python train.py --num_attention_heads=4 --norm_eps=1e-05 --rope_theta=10000.0 --rope_fraction=1.0 --qk_norm=true --parallel_block=false --init="normal" --init_std_o=0.0541 --init_std_up=0.0624 --schedule="wsd" --decay_shape="linear" --doc_mask=true
Each number is 128 + 32 x the weight over its row's rms, rounded and kept within 0 to 255. Layers, rows and columns count from 0. Numbers have three digits each. The size before them is the row's rms in percent of the matrix's.

# up: layer 9 MLP up, 640x160, rms 0.0623, rows 248-329, columns 0-79
# down: layer 9 MLP down (transposed), 640x160, rms 0.0625, rows 248-328, columns 0-79
up248 110:120064183169113132130091175152114117097142103182115180153212146128130064143035119170184143116125145166166114141176110133125156166163119049136139122066156123135136146121129158153133146099140135161125137109131154077146085160075119198161092151
down248 105:105157108128167175162119125122104062119107105136174152164153077154146076112112123116076150095128089104161158133147085179148110139125181087062131106106171155171148150101106100096089187172149177163074098114113112134114141145140106165064094110
up249 098:199115106141140045095157154105172147091107082106076139135106128143156129204161130120138000160133131194142117112093133090145098150121193173139111177113129115103134108144114166128103128181182108110121080188160130149169154183138127108052102154
down249 096:141143091139113133132104053137100143107153108146140136148112127129101139061144106059098131157162122139105131139106128096107178094140138095158082099171061187102065171167139111102117140148100135126162195082130152123113124072131161150129182149
up250 092:133083148115138108088120105143108146123105133103193162117155132209132091120104110163162088141156171128086134110078135147083082121195125084144123066120186093153126142136087160114115157100143119062133048137131078128134167143182102103141019178
down250 099:106114152113119162176128144144136173130132123131090091158149088117169095103224130140136141098114137099110134149161104117064112199153114123090172125101099114090086143147120094160146109134128096162166146098102069105084039154194206135083051093
up251 097:130126125168156101109144112082135146160121124096161139127094138102122125187131109158131111104066217106149065127152138098133120115142108205088152109112167072137115120044104149169134134140084123132184153088104159118085105147161083091144127143
down251 095:171102136179135097156092175124071096115139135152128142159146142193115159080113156103113182103174142091135204114107103126131137122069132072098079181157130159155084171213133109108139152140145082072106075166084092063128140157096160185092156095
up252 097:132091103109131122104143181117175140113203122075137161145155114087133099122109129152200092105073161157104150128154146154174148171094160125149119151087120122175110184148159121132131097149190167145114118149103149120189170088122185187089105136
down252 095:073148148084096167113148152101162127114133102105109125081153126148146120140083131216150144101186125130105078112118030094152072118172170103110103173143168148121136119180170079116121114083162107103089131133129114116179164126117132113113153091
up253 095:167094121143109154052094139160145157152088143156101099102099104094118144112115139120123123119085121095118157128152146163145092144120074213114109155112173098127053121078126113060136188182166087089146136126095166161052153124131156132153084099
down253 109:100160097091128123089126126102133149107110120114130098162121160150121096141156125123122115144091134121175086131099115155113119086107219111143112077166149064135173167146137099151155126135162131118099151221127153181203103102072146152178199138
up254 103:137117129107092088164111156140088129172089074159094088169117140122093122126105119117127074090172170209139067099101120048179135138157156152067142124104131117114179135139153127095176103145124116087126135094092135125132133091116099163181105136
down254 103:111103067199158120121100147115112178072104156175114144088088082125150142119166118127090111124113117084120134133164183144111134119150161092110144144086111191146129195156138180085145154107124122114139117166170131152178090116119124129112167125
up255 094:070068105063108115090119119106116128105065118119135142094079151137172102133075127173129114117182107204127138104129120132084128136151103172103135121141111082139129102089092124128140110072103037158133133108121105184096112045163094096180118167
down255 100:149125175116056142126196162155121102199105100165062204108118120152097116143182170103110087181143146097188113124130086145173129128164087160131104147182171113117140099159120126151131146090122136103159164156199182178120134160145129203084143120
up256 107:185066115073148171119119138072163097115115082085180125133128103151117104119127164200117167152161183148078142163116112138090185121125117110111112159178121162180130127125108066202127073104135180158124108116133113094109116126142091181164095090
down256 113:139114167169142173129114122151123181105124139122089068123111166136140076096158098211158157106139099106171069138096121158178165138113112114135118063053139129101070166087118154149183143144076088134133129111050142160106132186090133143134144144
up257 098:122185099139184131097181117190121171060088117148143091123101092113148140142118136140044167168138107122059104137082107122113106128152119091068186129107167154105097171141076066120176131151143078096115124116139141109092135116117128113124078161
down257 103:076166186137105052127062111121129140144118114161143146145113097185089124131119150147112102122121184140149175132165112174116076167160116144054112119134076120100168120119141144152091124080094142106183090127092151132098146150134109109123195157
up258 112:108061097151129149190143148142144109106095131104108117118127167146120143204109151077131090101077124128134041099082132092109160201172132216088131136078111124159093112114178109116165129190099095112116089149107142122151119139150153126172064161
down258 111:144140158130107163128089106113097161082158142129129175153070162199067051147138099161128160149107130102146099193115125182087069138130085118127058148172076118169199172109142094137106155126077149095141130203150140156074180129129103103118130138
up259 111:051132127195154130126099157157205139084110130148165125151121122087140167114100122103116153124152192140146117153062148180165121154139119145072166102135104089108152136088097120083092164178110176114073167088128117097112101097110157177126159104
down259 113:114097150075020160103138126164101118115127152086067132124193154170142103149177121102115154103095140089105134138148096150138087148153108114116158139131121189132129121194118137133126141101147170136096133129115111134162108116120175115099097143
up260 108:158064111137104118086119123206086116123178099117095133110089129151101104141101124136139154120129083190142114087089111115197108108114145158111138096106163144112157163192173163183165049154133114097091154062103083155103156119091138090130156198
down260 110:161115077187120071143116119098134140164159114114079080122093133135123163109119110128171125042152082126079152144085156125149182141149124205105152120125113101133135120122094113103125127134147072170099070091124115117157094099083168070090136121
up261 103:127140115103135198144143144109173083152130154119151118072128129150093152135145030117158132097155159134103130176159112153059138131143097139110096137143143126127133120177079147143120126141212079116187122143148116141143124114127113136148145105
down261 078:131122123143096151120113096151118173138126145083149136145101118151190121143093153050069127107134131121187054157085146038228091140082137160137122098084094089144094169105173136164145146113062184162101168141093105135129204165156120127075178124
up262 102:145100122137160131116084103193104136149121144149088104168069192147165094108136167093143118155097143175163087110132123095200087094125158191135081094159148165172104157141168129195136069117177051121174131155116084167141121103132140108165071178
down262 095:115162135101090133153129128184154141167154082095133096138141123085105097132145116130129152105098087104097110102114123124104122148104009140085112093121131093113186062093148157123179095159135126097132138107095112086176126130118116140099059117
up263 092:125100126117064128114190172103144116140142141142132198085114118123109110154128156138117114126155181105106147136219221161177091129151158133153139102165091149136094149099098096173127118151093137166111128046107149134096127077137119141133093095
down263 086:201243140193165117118096093089164082115089100167103127125095161168140143134137141183076120151172177122182084090104146139114112137088136105114083146177140131132174136157145151146105180107129147116164121111178124150179143159129125112228127137
up264 112:163111122161142157120101119111130106132150104097170144156133067151138082118086082171127124127115065137134146067176174120166145142171127114067168098054114089147049092142107125137127153118096086095166123129087152118163113158069133151166112096
down264 110:173086153108074134119123140144179128116143085154176176114154137072170097137122137153122162164203142132112124183100111108150109126092149167150127133137085108117119141159128131149146117134150149099119115104177196084168168123076183130049099133
up265 095:140124080156143081094099154113133126143111083207081090162107156111097120114132138121140084168127110109123059058085165102132169119159127164092118119124121076095117171132139103133146123163167085134091131163120118156072153102145165174166102182
down265 089:127107130141140138129141112128161124128166179104111125151104100146139197150114110148085152198102133144118118139216086106092043126100132178129124115134145155179136123127110184118145161105116085140149138084163144123110084127092192157086099129
up266 107:118093149175123147112143061138124123118164158085070080104095142121072170093112157180095153117134090154072175165169148154103071104119110149164160110149133142117169203098140103128136173154152141096092165113081185143069102158099121119107077042
down266 081:127158115110138075146082169082166101154063123120168118115163109137131111107153076091077118117149131133171107107147124195098143124123129136126104147113133201093120094175136155103188118104117031134159109167216181095152183137159076165135168177
up267 107:152124133096136131129174135125135116086125176167106099085170117094114114073108169142163077093098092171143101145084066172132126139153049078175088126132153147142103129153141092145126098095116156170132132127097162153085150152111134093176067093
down267 109:088183057098091114092113135155129136154130096116104129167092156130173136156117097107116103108122146147161167054130125153199139203131150185084086168145077113108196123069070151121151134134164084109099116136121114123157112141148132112101149130
up268 097:139147122181109159109165107134143088142055116131109137090071093187121133200070082152155162160112081202122100078156091095098137136140168134175127145096109098119144150126088123104113107097188081169177162118107142180166164062084129142160138143
down268 095:135127137129152111135077116106099105070111138164103118138147152098089149121189184120134127135060124122148107168129146177180169142136103103121159100107148149121143140131173131114192126160123128103132135173190100115093133180179099140104176104
up269 094:109094152132075132163106153116172124072129127102112132146103086080085135116126102127167156113160057134147048104035063065182194146054148133113101130120106195120099172143102111134116147113141095153130159172108137163111161112136154198149093149
down269 093:144191134183147158078136076077106158153092115185146160153142140167084125144130172112083132139109160157040111124169097157133085066146138175102116120152129092177105123113138131121105075166127148106188176115148103118149126126134179125090145109
up270 108:132137073167110183091173130079129148079143100175159143144114098093171133103066131143191148183089124134054119116152172184144119116153180136142118139082135122121177143165146094168101096115134114141154126130153140085146110099113143093109072129
down270 108:113108146122113112093125133100091102135144125099117092126102181122184072134139102140135182143154100220109117091095114119156155125065145107158125115182135093096137095144157092057176149107093116103106136124113109049185135114175116108148167141
up271 104:134114094121161175157124137142127138077097111166065111151158108168128138164101123145105113178121171163183091122145149114084137097150134111143193139104086089190121122124070098117090138122114124105100126069119084156111119130094140163115098110
down271 109:128146134163124101168155071123154146162168116110137164141142081138136118073118085098159127095145137168065095112126156140202073165110113162126063121125147102065121159116148063106099126084121148153095097129061118133160121096151086139112129101
up272 106:156125121159140159094094105144062205068100149132095111151108106146051142155146110101087078150109161129092151105114129095092106106108056136060113125109113159157158119139121124167145164145109162164122166121109055143099166148149128150102078111
down272 105:149142101144144176133118070066175147103117099138128189136075121152123081148176182152072144146070161159074149197150164140142154069091136161131086117115095109064106119127125123104152121121104169129165117147118161128176066069180116089100155160
up273 101:092076110130110133138180088118180152089141141128099116109116121150133077123102106144115147109177158131113128153095124127094134177134112102136087155105113065114109129106129155143182111105126105141078117141155105096150125106095050146168152065
down273 101:177174092179124138085134124149123147125108114176094169129079133124118108123135126102120096145089121102127156137125142095169088122136152112094163153135114175097164164128143180087103107193129181209176104129105114160105089061144092171161200153
up274 099:126072193134085129139177200159101105125098120087055147105090136156154120137114165143125073158087122128173094137087110108102120187199116155119102112109146144154101140090165096144131049137146127111087136144093091198172136097122169155121120090
down274 101:142104123156091155121161162113166176174131122164136125066156073156093165178174153155116138155137075151152194125161102066165167111104123126099152099139111123124141091076188139106108044096170118138086136137134116095125113150110096167161075108
up275 088:126109125136131159153150157100165142151154118152039123102165133083152158123133094120163128120037106132141137093184103125156129157134124144174141147171146098121149167152128112157109123119113098111114158127096106148107116124147157108133142092
down275 092:138161074123138119162156115109146079112170085129120146110098102153202129171155123126155161136165120102081107187129165122089133103074070123169100168107181096158094154130170174104134200133158094104108108126092127095097163146128082177074155104
up276 105:101074126081124185092127143086047106114117164143132139137131150130167081155110156133138074109165177146149109138127074128132165078107131150091140154145130126078120144102098098177066141124157136173190136148114100129100105196045146089200081152
down276 112:147115165127126150106147147086121135110110153088102139121162145096172160133124062186089141161079127157074120187141088099187140129196143129150144159113075161153118144188146156099150158168106080090117114097141073139140146141142123110148132153
up277 101:146102131154106164170106140118218166124166121114131192179119184110151089120119142108155140094151090176130097080115165103142113125130129096083116075111125074057187099146173155149139123109135132120119177170118133111091156088144114164120119136
down277 105:108117088111109189065114153128160083158161144128159102151171176155113062145136122085115050162158132117103101092128125094140145194138105144129117084143137117113123135118170118113179074126130157121168121147159163069091152124156052124080081151
up278 087:116115157105160086165185225104162134129114117141141144135104135107078084114094117202134104096145081155133108168155205087102050084152156138155127064123093125077160111097044143123058141156191163060103139116137135135161161163099150191178131136
down278 102:106129113103065131126158089127178096090123072122138150139121090114163135138157112095086158131145127123069088105138087126129167127106112100079117208108137176166088127160121093086195044102072133143180097182080172096098107131170152130157117131
up279 103:129106136123099098114136181113128136139160108111133155212115130150157108155097090156185145113127102149118154109153142078148116058094108147106120085147176115157133147125133100132068137173191194102085160144129137163119183214133183107098094151
down279 106:130101119141156158153144057138116174105170086119131125157091155111169160102179157102118133124178170081103063144127142133162111150173139105096118141096164167143059117204117155113054101111074117161087117087119062110095129120134091149195139144
up280 090:092128075133145138167120075103151163138099183126111132099094101153124125152110127180145103125111148168109112157104119137126121140059161154154098122161097068122104136075060218165140145143161157134089091134144115108154114184130156110098128107
down280 090:130102190141156141167116083101153135148095152091108061144168141107131098152090255121085131088179147128113144095130170077142060126134165148166098132153059146101102162130068102177099103109114110143136097118155133110119141169107107154133166148
up281 106:165091128087174143163189127119179193134177171122105139099147134124086076084102143095068121106077088130155161114097115056184087167147086062089112120149106137117122176113141134111107097109176185066156124156120121125131134149118162091109081144
down281 117:147132144140148141093168077111172076109140118096105151135130090099104173139161136143126093127137090102132175081125111126144057159124079164113112088079154160119107192125102137065069092108078186139149140061080116143118149096177127144110094053
up282 094:213076155132163153162081107137118144045156173076147226134131128086141158150125146076160064117101133123067161151171126123125162168191093115100147135099111098128100155141087126095148133085145145119121138121146138097120200136155126146175113095
down282 090:081129126144095112117102163183135099162085122186148024056111101117174075118138159091100136069093107161160086045122097107115091136089175126171088110123128121120115161130147108125155167154121109124157184136071148131146107133093179109094071187
up283 111:160075077097088152140096150090116127119097093159109090088163130138115135143197118144160102102114111144130111158089137081147134136189113086043167090043165121089114156121097118069101154147193088136127110124119135121102150097127148110115152127
down283 116:124142112119156141081150143144163137127162161146080089133113158126096076154145161145125072137093157193145109087143072114133137087069155135126126132095151108132164188136087157161094132141130140156088141166168138137192167128086214122135112152
up284 104:158098144141068148153094101080151136091145090076074158182088109122099043135120092145123132105138142173152144171122105146182123107116146151131064073127129113111108128092082144240143093072084143106110107127142049115149097125126142120120095147
down284 109:122127100032127087072065159214116164123179157095139166165176116064094104135102134117113124149112145054121078141112139151107141190092154187130171100154088070109113142165139129146167121128124109113103119084076145126169113164156124132125129128
up285 107:179109137104126167073163127086144148092139076109135134168123105132121097137128169158111119096131072144152118106096043100123110098132171161111093099084158097069054103175118146106123119132079122110146160042126108107156154152132125088162104130
down285 104:142124120155072143140113144197133092106127165111131109105186094101105073113120165120182149155183124120135087123171121163109048150152083165164128121132146142101107132092182126143097105113114116119125138182170164115103100104144163053128139166
up286 109:167115035164041140090123119109140141118164200151110152089123131111130161088113114120097084186123133128188130115100111073142153108156138101104138185081144138124158138105138106112182189196123121151116167067090112105162158083139122133165130134
down286 112:095101160106150114147120105112131165151145133080110083134164137145143108096058095132119126095174183150143125176130180127177152114110115136143119162152094077158145149158084154145133187114172181111131089073051143081097115174126182135130121055
up287 099:146102070151135116138083140102116149112185130094087094135104124103153141125093142145120137118143134111116124083149152132191148134141155066128102115196142112170109153080076144115119101193125111121175093135115131126187133072118175076132078145
down287 108:033082138134118184149100092126093092166192131128169174134177134133076178118147138064077146101132149175117110139155121105104176135121148200106103147187127145171096174197104161148130112105126132112051093172156134117170140160058132078069123185
up288 096:107102136142115114145106177102115146142176135150128150111136173134157134169106147168118171135168128101140167118098057139084073111144120111128085143145112043151096145089099143142167053150142153188134135120135081089142151121144141130098147114
down288 102:084158136183129149096124154101108142139093185129144118095101189169054074077149126174121155127169159167162175089145169143129088121155103100132140146161116169146158118169187133132165124092100081113143096187153123162182160150111199052121130167
up289 107:150122130130118216150118093147138128148159100153168179131076090127121122168170127138124163119143131227124081132147092131150163167139110120115177172096089101127135167130106056100124096213164151126167142114096123098144146102096126175184112184
down289 117:099143122055160127133161078131135124141158166093119142181156136176172113161131170153125130204105114080178170106051128124117101153189152074096106096152148201138176083102100131108091161169118091122136115168108137105109069111178069136194108113
up290 093:116085142181143140161176113153078158182089134135149185109117140171148116078131152081102114195126163140139140142121074137159149119119122136096138161076145117127123155178094141083175110098200113135133054147098137146097085148119148120159111170
down290 080:162131066088126111120081181063165133087139109153154093088101182171136045094099169123153210079112121142153095100183154107085094142122105158153117162147126168088125136105124117155111132135069112134137169104160102109177169114093122094070116104
up291 094:161107107142137109165138130152111178101137191127128101169140108160097113129153082142145197184109173150111069183170127089165152102114112128075124119049139115112098192120155153115068170157140123127159149096115106085134116195086159146084151082
down291 101:134095132157172131090131154164147133063178123141141084128115142137083198158125092077102187113157145162148153094101132071095170139155172118169146137116106127164114162121121114114073120129103144135118094054150198112111135137099084134132050160
up292 091:132085072110145131087138150129082125092177094145139123165101120095100121149033137081168142084102142184065124157125115114165131125113145129095175093073128072165141138067116118068109140114107078135123128136119131158138118142144106119161092041
down292 096:079113102180126146119164118155135112130123149088121118176163115087141159085171138168088121145138162133098147058157123108093119086142140144111158131095137129126115089193105124113094094154144190107179105141106142049105082117115120142120105127
up293 092:127123155095200089154158151092051139032122166123136211171117099159186182109143139084157081119096122137112103060137139114186186132085134127084178112097100125130157170165121174134138190118132133106133167148111158185120106159150157146080100091
down293 097:121124106150077150102125119176201155084076100160148073124102123115135125172161116217064098122109129120114114162126142113163127057112076164120128130142088127113123148047083117089039102146125154090113098176115133097133140089173120118108090177
up294 106:143090151072158179142079118150116143165159070131102175084107116157164141124161115147171137157104110189162103127144129089103142087137081087134171174108134129164124146114105141163181126163097131120109127137139124130062153099094115136078087159
down294 102:117113158143142097135110140142107073142127094095112188095187152130117155145098084117153131082105118116170072157099156093155163151116074156150175160190152118094102180146150013147148147090168140186108104088113097145106129105130192109100148055
up295 083:061121140089148169102152136155108137108176141125160125138158132149088188075138120146150139151120207151127055175148134103218096161108070123164088073074156165125139185140111104135160125122143131133144102119105133135126088125131180109154114153
down295 080:159154113198113143139095124084181131143078113134134137140166116144107157175151141133107156129122123133118150102163099098128130127167114099064126154166089124154131087129190190151077105145147139113133123094119154145128170133088157140100095054
up296 095:140123134168102158079141159144096159101057098064134122104112164159077171105109120160200110160139101129143109091151151132105095097084108086100135097136101120099127180131133119164166128111109123149158169169106122116173122138105135113108141150
down296 098:085087098151092148176118127124174191124140124052109121133052134086107147158136138131133118091090090123085126161105196071131134147144110156140105099174132173101102160132211137080099093125059096141070104143042146183083102116134104117091100125
up297 106:062100153141155162167104152175067097112113080179129137188130120090137108074066129165067157181145123074171135061124104155151085138129101125133133181115154088065108174137147071155090109133078159150129142133130100078114095150076154092111080183
down297 099:092130113131105133132061129083165147198145102157115137110133126127103158166140117090107118128150160128117182105120152160144149116139146188075130070171106143139133159141092067100104087151175063135109109110205137118118123149175125097124159129
up298 111:084055136153183103143201131153143154135099156071162172108115125117096157129095119126137177132136153079133138116113169149103091153140107144126154108125134108180076118092093187131151097144117135148144156150071116109155106079135174171153115132
down298 119:129118122170163129141107067080085141129138139182119128109117104101161150139127149175138100170123166082157166107108130095138125104163120111149114123095131155134129160093189099107177150127159191113086129127110148103174181153111095110141101102
up299 109:085112147185091145108187132106178098142134151150146113113068079087133096101098163058054099104146146119175120203147150133132096123133144147115082145105128151105104144069149168182163146189124138161134149058034086136138088195125117139109081119
down299 103:091142139159106134162102070066166149170088117173106106131157098187130146131143122075113118166156121141183122089135138099142156064089130120157098125220127125111060138161156115210139098104108082149104126160186185122109133125161098138080155101
up300 091:085062181152065115140117167084120086106169096158157132104114154133159152138181140156074079112156130142158134084059141128081100148138086140106158108124139155113149128139113116110098148109144105120148145176097124099159070220169118187125129120
down300 097:119082138113108188162104140175099129100137116108116136127142066153122115147116068156185120111130059194164065114087152160192132102135120114161174132144160133183138136123125101164147161132146111090105141168111099142114176069084136158067102151
up301 082:132110174133113176120054153141073106153133091133082139151137161115100112137127156188174151188149181124117142084214070122116181130169106083120140106103075162111145145118126172145143103218169165084134120121084090133097126142121116110092106152
down301 088:120107149093145202139080189093180127138140105182129150154120152132158142141118118127121151107142145098084147190142118142116130136153165073150094100095055127162072121147113199136177105100089128153141138093098140155172107090128123092092121192
up302 097:190099157139209167157079086110137088076141088106107175174105124096119115166084102141152147175105101078144126190094107154115117131103129101106141128127088124131075137130048116121132082174080144139162108166104085133108121140155224131168083065
down302 092:119159113140109062091154157129134100161088147105195100108152100084159134141126127120106119093158140141087148120121117092137129151087133109158192140121102111115181135096158180123147061127070101083102135149193125140119105150103091090084133201
up303 110:130087222127110148125134133135133144079188121159113201142114058103187093112075124160154123200089156179102108090114122204158144121167126119134153148102130087150127128156163119079181088128136091135171160129091140112120094123121132119084142181
down303 107:140193083112119077132081187176126156129096053133151109121160109102087141157140044117061103127163177110126137062119132152093093149125119122174073105114087094105095110096082132180109121077140180125113108124186105147138151114160097156141132148
up304 089:110091090090166141075098137125092097142123105097132157141105141120153162121149143173126084142120163151077117124087114178140105110164176152066149098067077074128132159101101142144161166119118144255130126133094132143128097070114140125165073171
down304 091:180134139118101160078166194142168164119077124107133131077178106074119134107134118133063083159130116114065151134161141104116113071070164059138129148152103125118152148125148113084153060187147166071131115101165155160143121105146085113118206104
up305 084:099074122120121102166143125097126124078150074107134138142144096100153110174139119184135152109117142101174090178110161124145120112160166154110137140147140117125135135108170150221157062178130114131182140107082154140056116141153148122132114159
down305 098:123166082156114170074193121186189124131106167120114111097142138063137111115117177079109123093103141174094154097150095123143098154091085124130130098112088129178110113142104148078169130125138117139118069168148129160156156159124092121135165137
up306 104:087120128104132132128129113136135134087064117066107151122154107161105116133140129157164105136111107167092123157113125094151170079174163082144100127164138118166125126082177138177110077125179114139155101077080112098150130136127161177103112109
down306 111:155140120132112089155109168159134126165137113110165147099136138045107161077141067123133122108125074188121140148204135126090142127107103081130143123099098093125132149182097163172050171127135180108149164202136124209124151159103123156119168199
up307 101:222096104071166099141161143083129101118111164121136135101106122148175136139176105149144098161119165125133162097043159155121134153128100138138100123156162076098131131109054116150080145149131138149204182127051131128129121149100057161150124152
down307 099:044199130159184135122094092143135138213115106161110142170116138126080136106178093164157168048102124135137158175118119150166134137144040155198146147125165123154125157120147098121151126104152122195109159150126135094119127147139133113110079132
up308 094:146094096144106080120117126099127125110145053066125122193096105177167069148129119150129079149103133157125105177078067149123129098082143148138138164113066147113129107139109142117187123139120149090173080103142129077122162119139143123145144160
down308 099:077061143132148156138134143081098115158111135127137176097136159146197122132161096081084150142176190099112158109170101166069180110119170170167143130144132134141129038178127113106162054145139160146149157115222138091112144119173138077127128128
up309 106:203096127116098165145165138102130145131098102104114115127096108087112114138138120182107147098171130127088121132080160094112186088105039089110155104157146158114100146131104152198124117080171159078172146161141144148150124144150111129120124120
down309 110:149096086116174091116138164166116099143168189120115124099104113124114122103114081138196175141066109123130137117140065115147101190043162112112119152094174116107182114106099108142116108154111167122127090148120199175172128137093157121101162147
up310 091:140063182064174133095195152148113210085110093117102123110108074104137158167133150105077106080113119169096102127069136150150084098160121108085164141112133131116150158113114128101125132132164125116124119148158137163144104190102053113093084136
down310 086:115137101199093195161050122125202122104124097124154118145047169104132157102153184186161125137138184130121060108118134072144101155087160102117083116128097095142157106129129103107124097115098174114160110154130156156139144099126104166062168151
up311 101:133082088124125091115105121111068098112085160158027082125136138130086178145093094199171068121178131120137144118176183144125148084131082055158174141066112090181085174114128169156138140178100148147177157174120159152096145153112155086103115124
down311 099:117119158100157106116140126153086066139128148127137129128127153155142155093180075072110213106166089076105078078095140147152134151089142077071132168139125074171155141180165108123163150098067150086137066132124154114143123114163104174162129130
up312 112:148090080056115130138099108141142176111115149081176097111131167153098113134114110140102109087116143111113129156103127143150119140206110202175138171090162110079113179119169162138089046059129104156145155119081109149141160138134164128163047143
down312 119:142079155121065143100113136103052141140122164113129097090134140082114093098110169085139102100071057143135084130155156144105212144138149128109098113164099082122099099091153139116121129097117130152150153151077142115087132155135146101133102149
up313 100:102116107122203099093142150119186140134124126137151107120135154205157145174196094123130056079114110143098112143132172108146112159137124075127148135107118073162138125094127137097154159171130093154173126112154120135134178099119144092187130096
down313 104:161171169076131077047141075134135147103193116163112100121177102090164114118102122122140152140143142077117130191143134155105143124122105114109179102127136053098132092189096140165140143123096094157112171112151129076169105165131173158132083134
up314 098:120131079120112103171150136149104149132086108098113113097150098163138128109133123145084148157162119128110095175139133160117083158122160123141067142098127135113091128104057153105150125163164114066089074118060156138149180119127128132080085124
down314 097:117188096132166165150184108098129138085123144098146082141141097129081151158103070125140102176089139099150186121130104150082075187109124137131130121158168101193200136115155137109172126151115136065113152114106121122045095161090109164126115164
up315 095:155104124123147166141093146155111077085173099118155157125157059156124157146077163127153071139082116161130166022085103119168085132193081123139149139101064115067096134148158136123104157115198116146096120106093123091103189127123124064083108123
down315 100:153077144122138124091142110175131126159176133211166135106169168100113120106120108138159145119085101151059122133096126088132160126146109112087142128081205154131120097082113199165152068113088149111097078111085155160142099188147162160086123098
up316 098:117144152141102101093170182148117154083069092079050146137117141109147087103134141166083124179208140132155119172099109102123092157186133104166090155115094121131115134156149120128155010165126179121119104185052081147102113136138144140102066113
down316 104:146123112148183144191144134119138109189122128117124145114119184122137152112139096140134096133079164154130186195128164163086163128150131163138175074146066153138097095085095128095146167159096129123128133114114096132108092103119174128114143102
up317 099:152100159105145131134155118087141173042189146180150104141151153118181093093153105135148124202130109146067136130159101101152151161165133143157084183112147142130091096115157136143099108113131102152151202123064095108131125188187115102138172108
down317 102:148147062171108147178062174151149112113090116128166141065116129130162142148090120066138124078151075128181111098159105125111160083074104052160146095060117099100157178137117145088166138135087098091117129144170148112150130114093108164123167132
up318 109:102097131139142118093127094158119082052200064116154094117102102123145161061144114128139135137080164137166120087124203082192072122123155141117149108126152050119141114125148147133080154109115160104156112086087095130157193120145140158083125175
down318 105:162096058146104152134170157091126127207097181153093123141150159154070115072147154148098137172156097130096090190130180168123165117120147096141139124092121129120131101156090141140120193120167189137109174116147075145238126105096125061177116130
up319 097:126107110158138094124174123142151147124139141060148163148100134102125173127180129149099161097199104191151149080150121089116093128136119081125097139182113156198156149115108162129111140105124164106171152126070064142184180140137156114141094141
down319 104:136157178156088118143079186082131139121076151114063093191103089136107119095041141054097115154119111142078161130133109090118173145148166137126182128121168099121089167071132142080174141144135126121134115130092165128161100153176130159153119182
up320 098:151079101149082157105178121073186089181170142145129107145111085126158078158125120184124136141069170145137145178128071094132102071195170110085062083072157096102106171117130136114149138125115162123167122143157130137148106072166120119143135133
down320 108:157169105160104112110165116117124141085140142113162154119163089117136161164162171133148164096121126162135086097145097052128161083060139108199077105105195157189192099114120179135098095149130123124132178114093142114099210152091132175146136126
up321 098:080116106114129099140202138107122151183174126076090124107094118051171114101077154129134119115153095155124102105162126143099132111094109126105073152095123159106118155095179148143092166150144091107184131158098096123106062193103061122178140148
down321 097:121120107122109076129174232114092150129130118192134123120109115138112119104132094097093054152124133155092099118136129110152129157163172200139082106124127113121131064087147148115115129101103095109191177163151172113144160160097097066142160155
up322 088:139089177083147149143168142116102138162103060118129139074134145133122159071117108116183098102158092145108163147158122062128126110118218071148141134142087103142187133124148116127120124078160102189125124151115144139111144127124066137161110141
down322 086:103153145119098150126154101104115175086149170110155160108144114143093124153134152156073118149114118100110131106157147180162132105133099134082019162149150167123142094111082196113097139175068099126117109166110142167139122149126148171188192111
up323 099:130153135149212125112143068124128119088134095147096156159118101149106109100170126153114111109080119159156084118159232099163100142050153095103144097137055109093065128112089149101124137150127157112124119122096128116085144216091129169110105109
down323 104:150142160127093128123104091067185189151130104113130100130133142173113095080112150137103074119082159155179121215101156066103196100145066101175081107120141112082076115141156145122114108087115113052110160134121062127179097150163102132144105100
up324 087:130113142164162203157176105099144102151145126152128120067144092117084118063137027051129137159153137130179155114152124166099081152153119137117134146141127127173120117166087124150208103149161102144105157159101111172138146093071092107153119077
down324 085:180177175092103116137093146136077136090104157132132101107131127141120176202141176056181149125144096095097130130105118071145136086190189122179122129131154209140161141143119136118072125158092161108096115080150189129186167173140178155084122149
up325 108:150089172120107181076129146144106192099100106165092067075071162082127115121046087148166142144173097150138132049104077086150124134152120117158111187067126130129145157209129137170172096140200159121130167148130113088145148120143148148175120102
down325 106:191154122090140080132172158202206117144153123115123194103133212151156159096130120117111094165151132047135081179083118101133144141132143107098113096131128146163175119156125136138124111088119137149130110099178130142130161179152129184097138096
up326 098:104163187179199097147164144135133148117144151115144123112114089080161140141119158133055126129092158133123106124101105165086178093131086151132128121129118117147111160065106126099180106126154158118179120115053155077130164209142141102151120053
down326 101:154087083116121188136102114117096126095174159118104141063143136081117141136209097177126092108068133095126144133152099136127089107139162114118173122121111061157123142167098103100109206140086140108121171138084117101185092125123077143112154097
up327 108:136118084116056147142115187144136135077122127142136106129137092116154132147165081151091083209121127136146120147121134102114171149119095140065128114110055137124106171095087055107182107178147121138140131154110144161149173087162180120040151169
down327 104:129174164120148048102082064072155117086104163098057140115131088155158220107119116126120091084133159121162084167096088151204141103161147131125136131169107126135092102184152142102122093068129103126153138158187119122103156139168118144142145110
up328 093:170086143175110182077136132062118119167191083116110138109096154086141182160147136144169075131111094127115142147126113137123130159093153113078143136119131137099149126120110127140096103172114100065152108090090154145133158148132106100131107147
down328 090:089109168163145144171134089128135154108192145088120110109168154176098091099112159110138109063160108115154159155117137146086095063128117098101158126131148138135162200115131176137101131170057185120082162093146141077165078108059149177108108125
up329 110:127132113130165137188125152140114079100193062062145107097130112132161123145126174154090106137104138127154127058046127111153100173138066088065126151128115103127098120111128119159113134163134105088144174156151096125125170128118132104114056147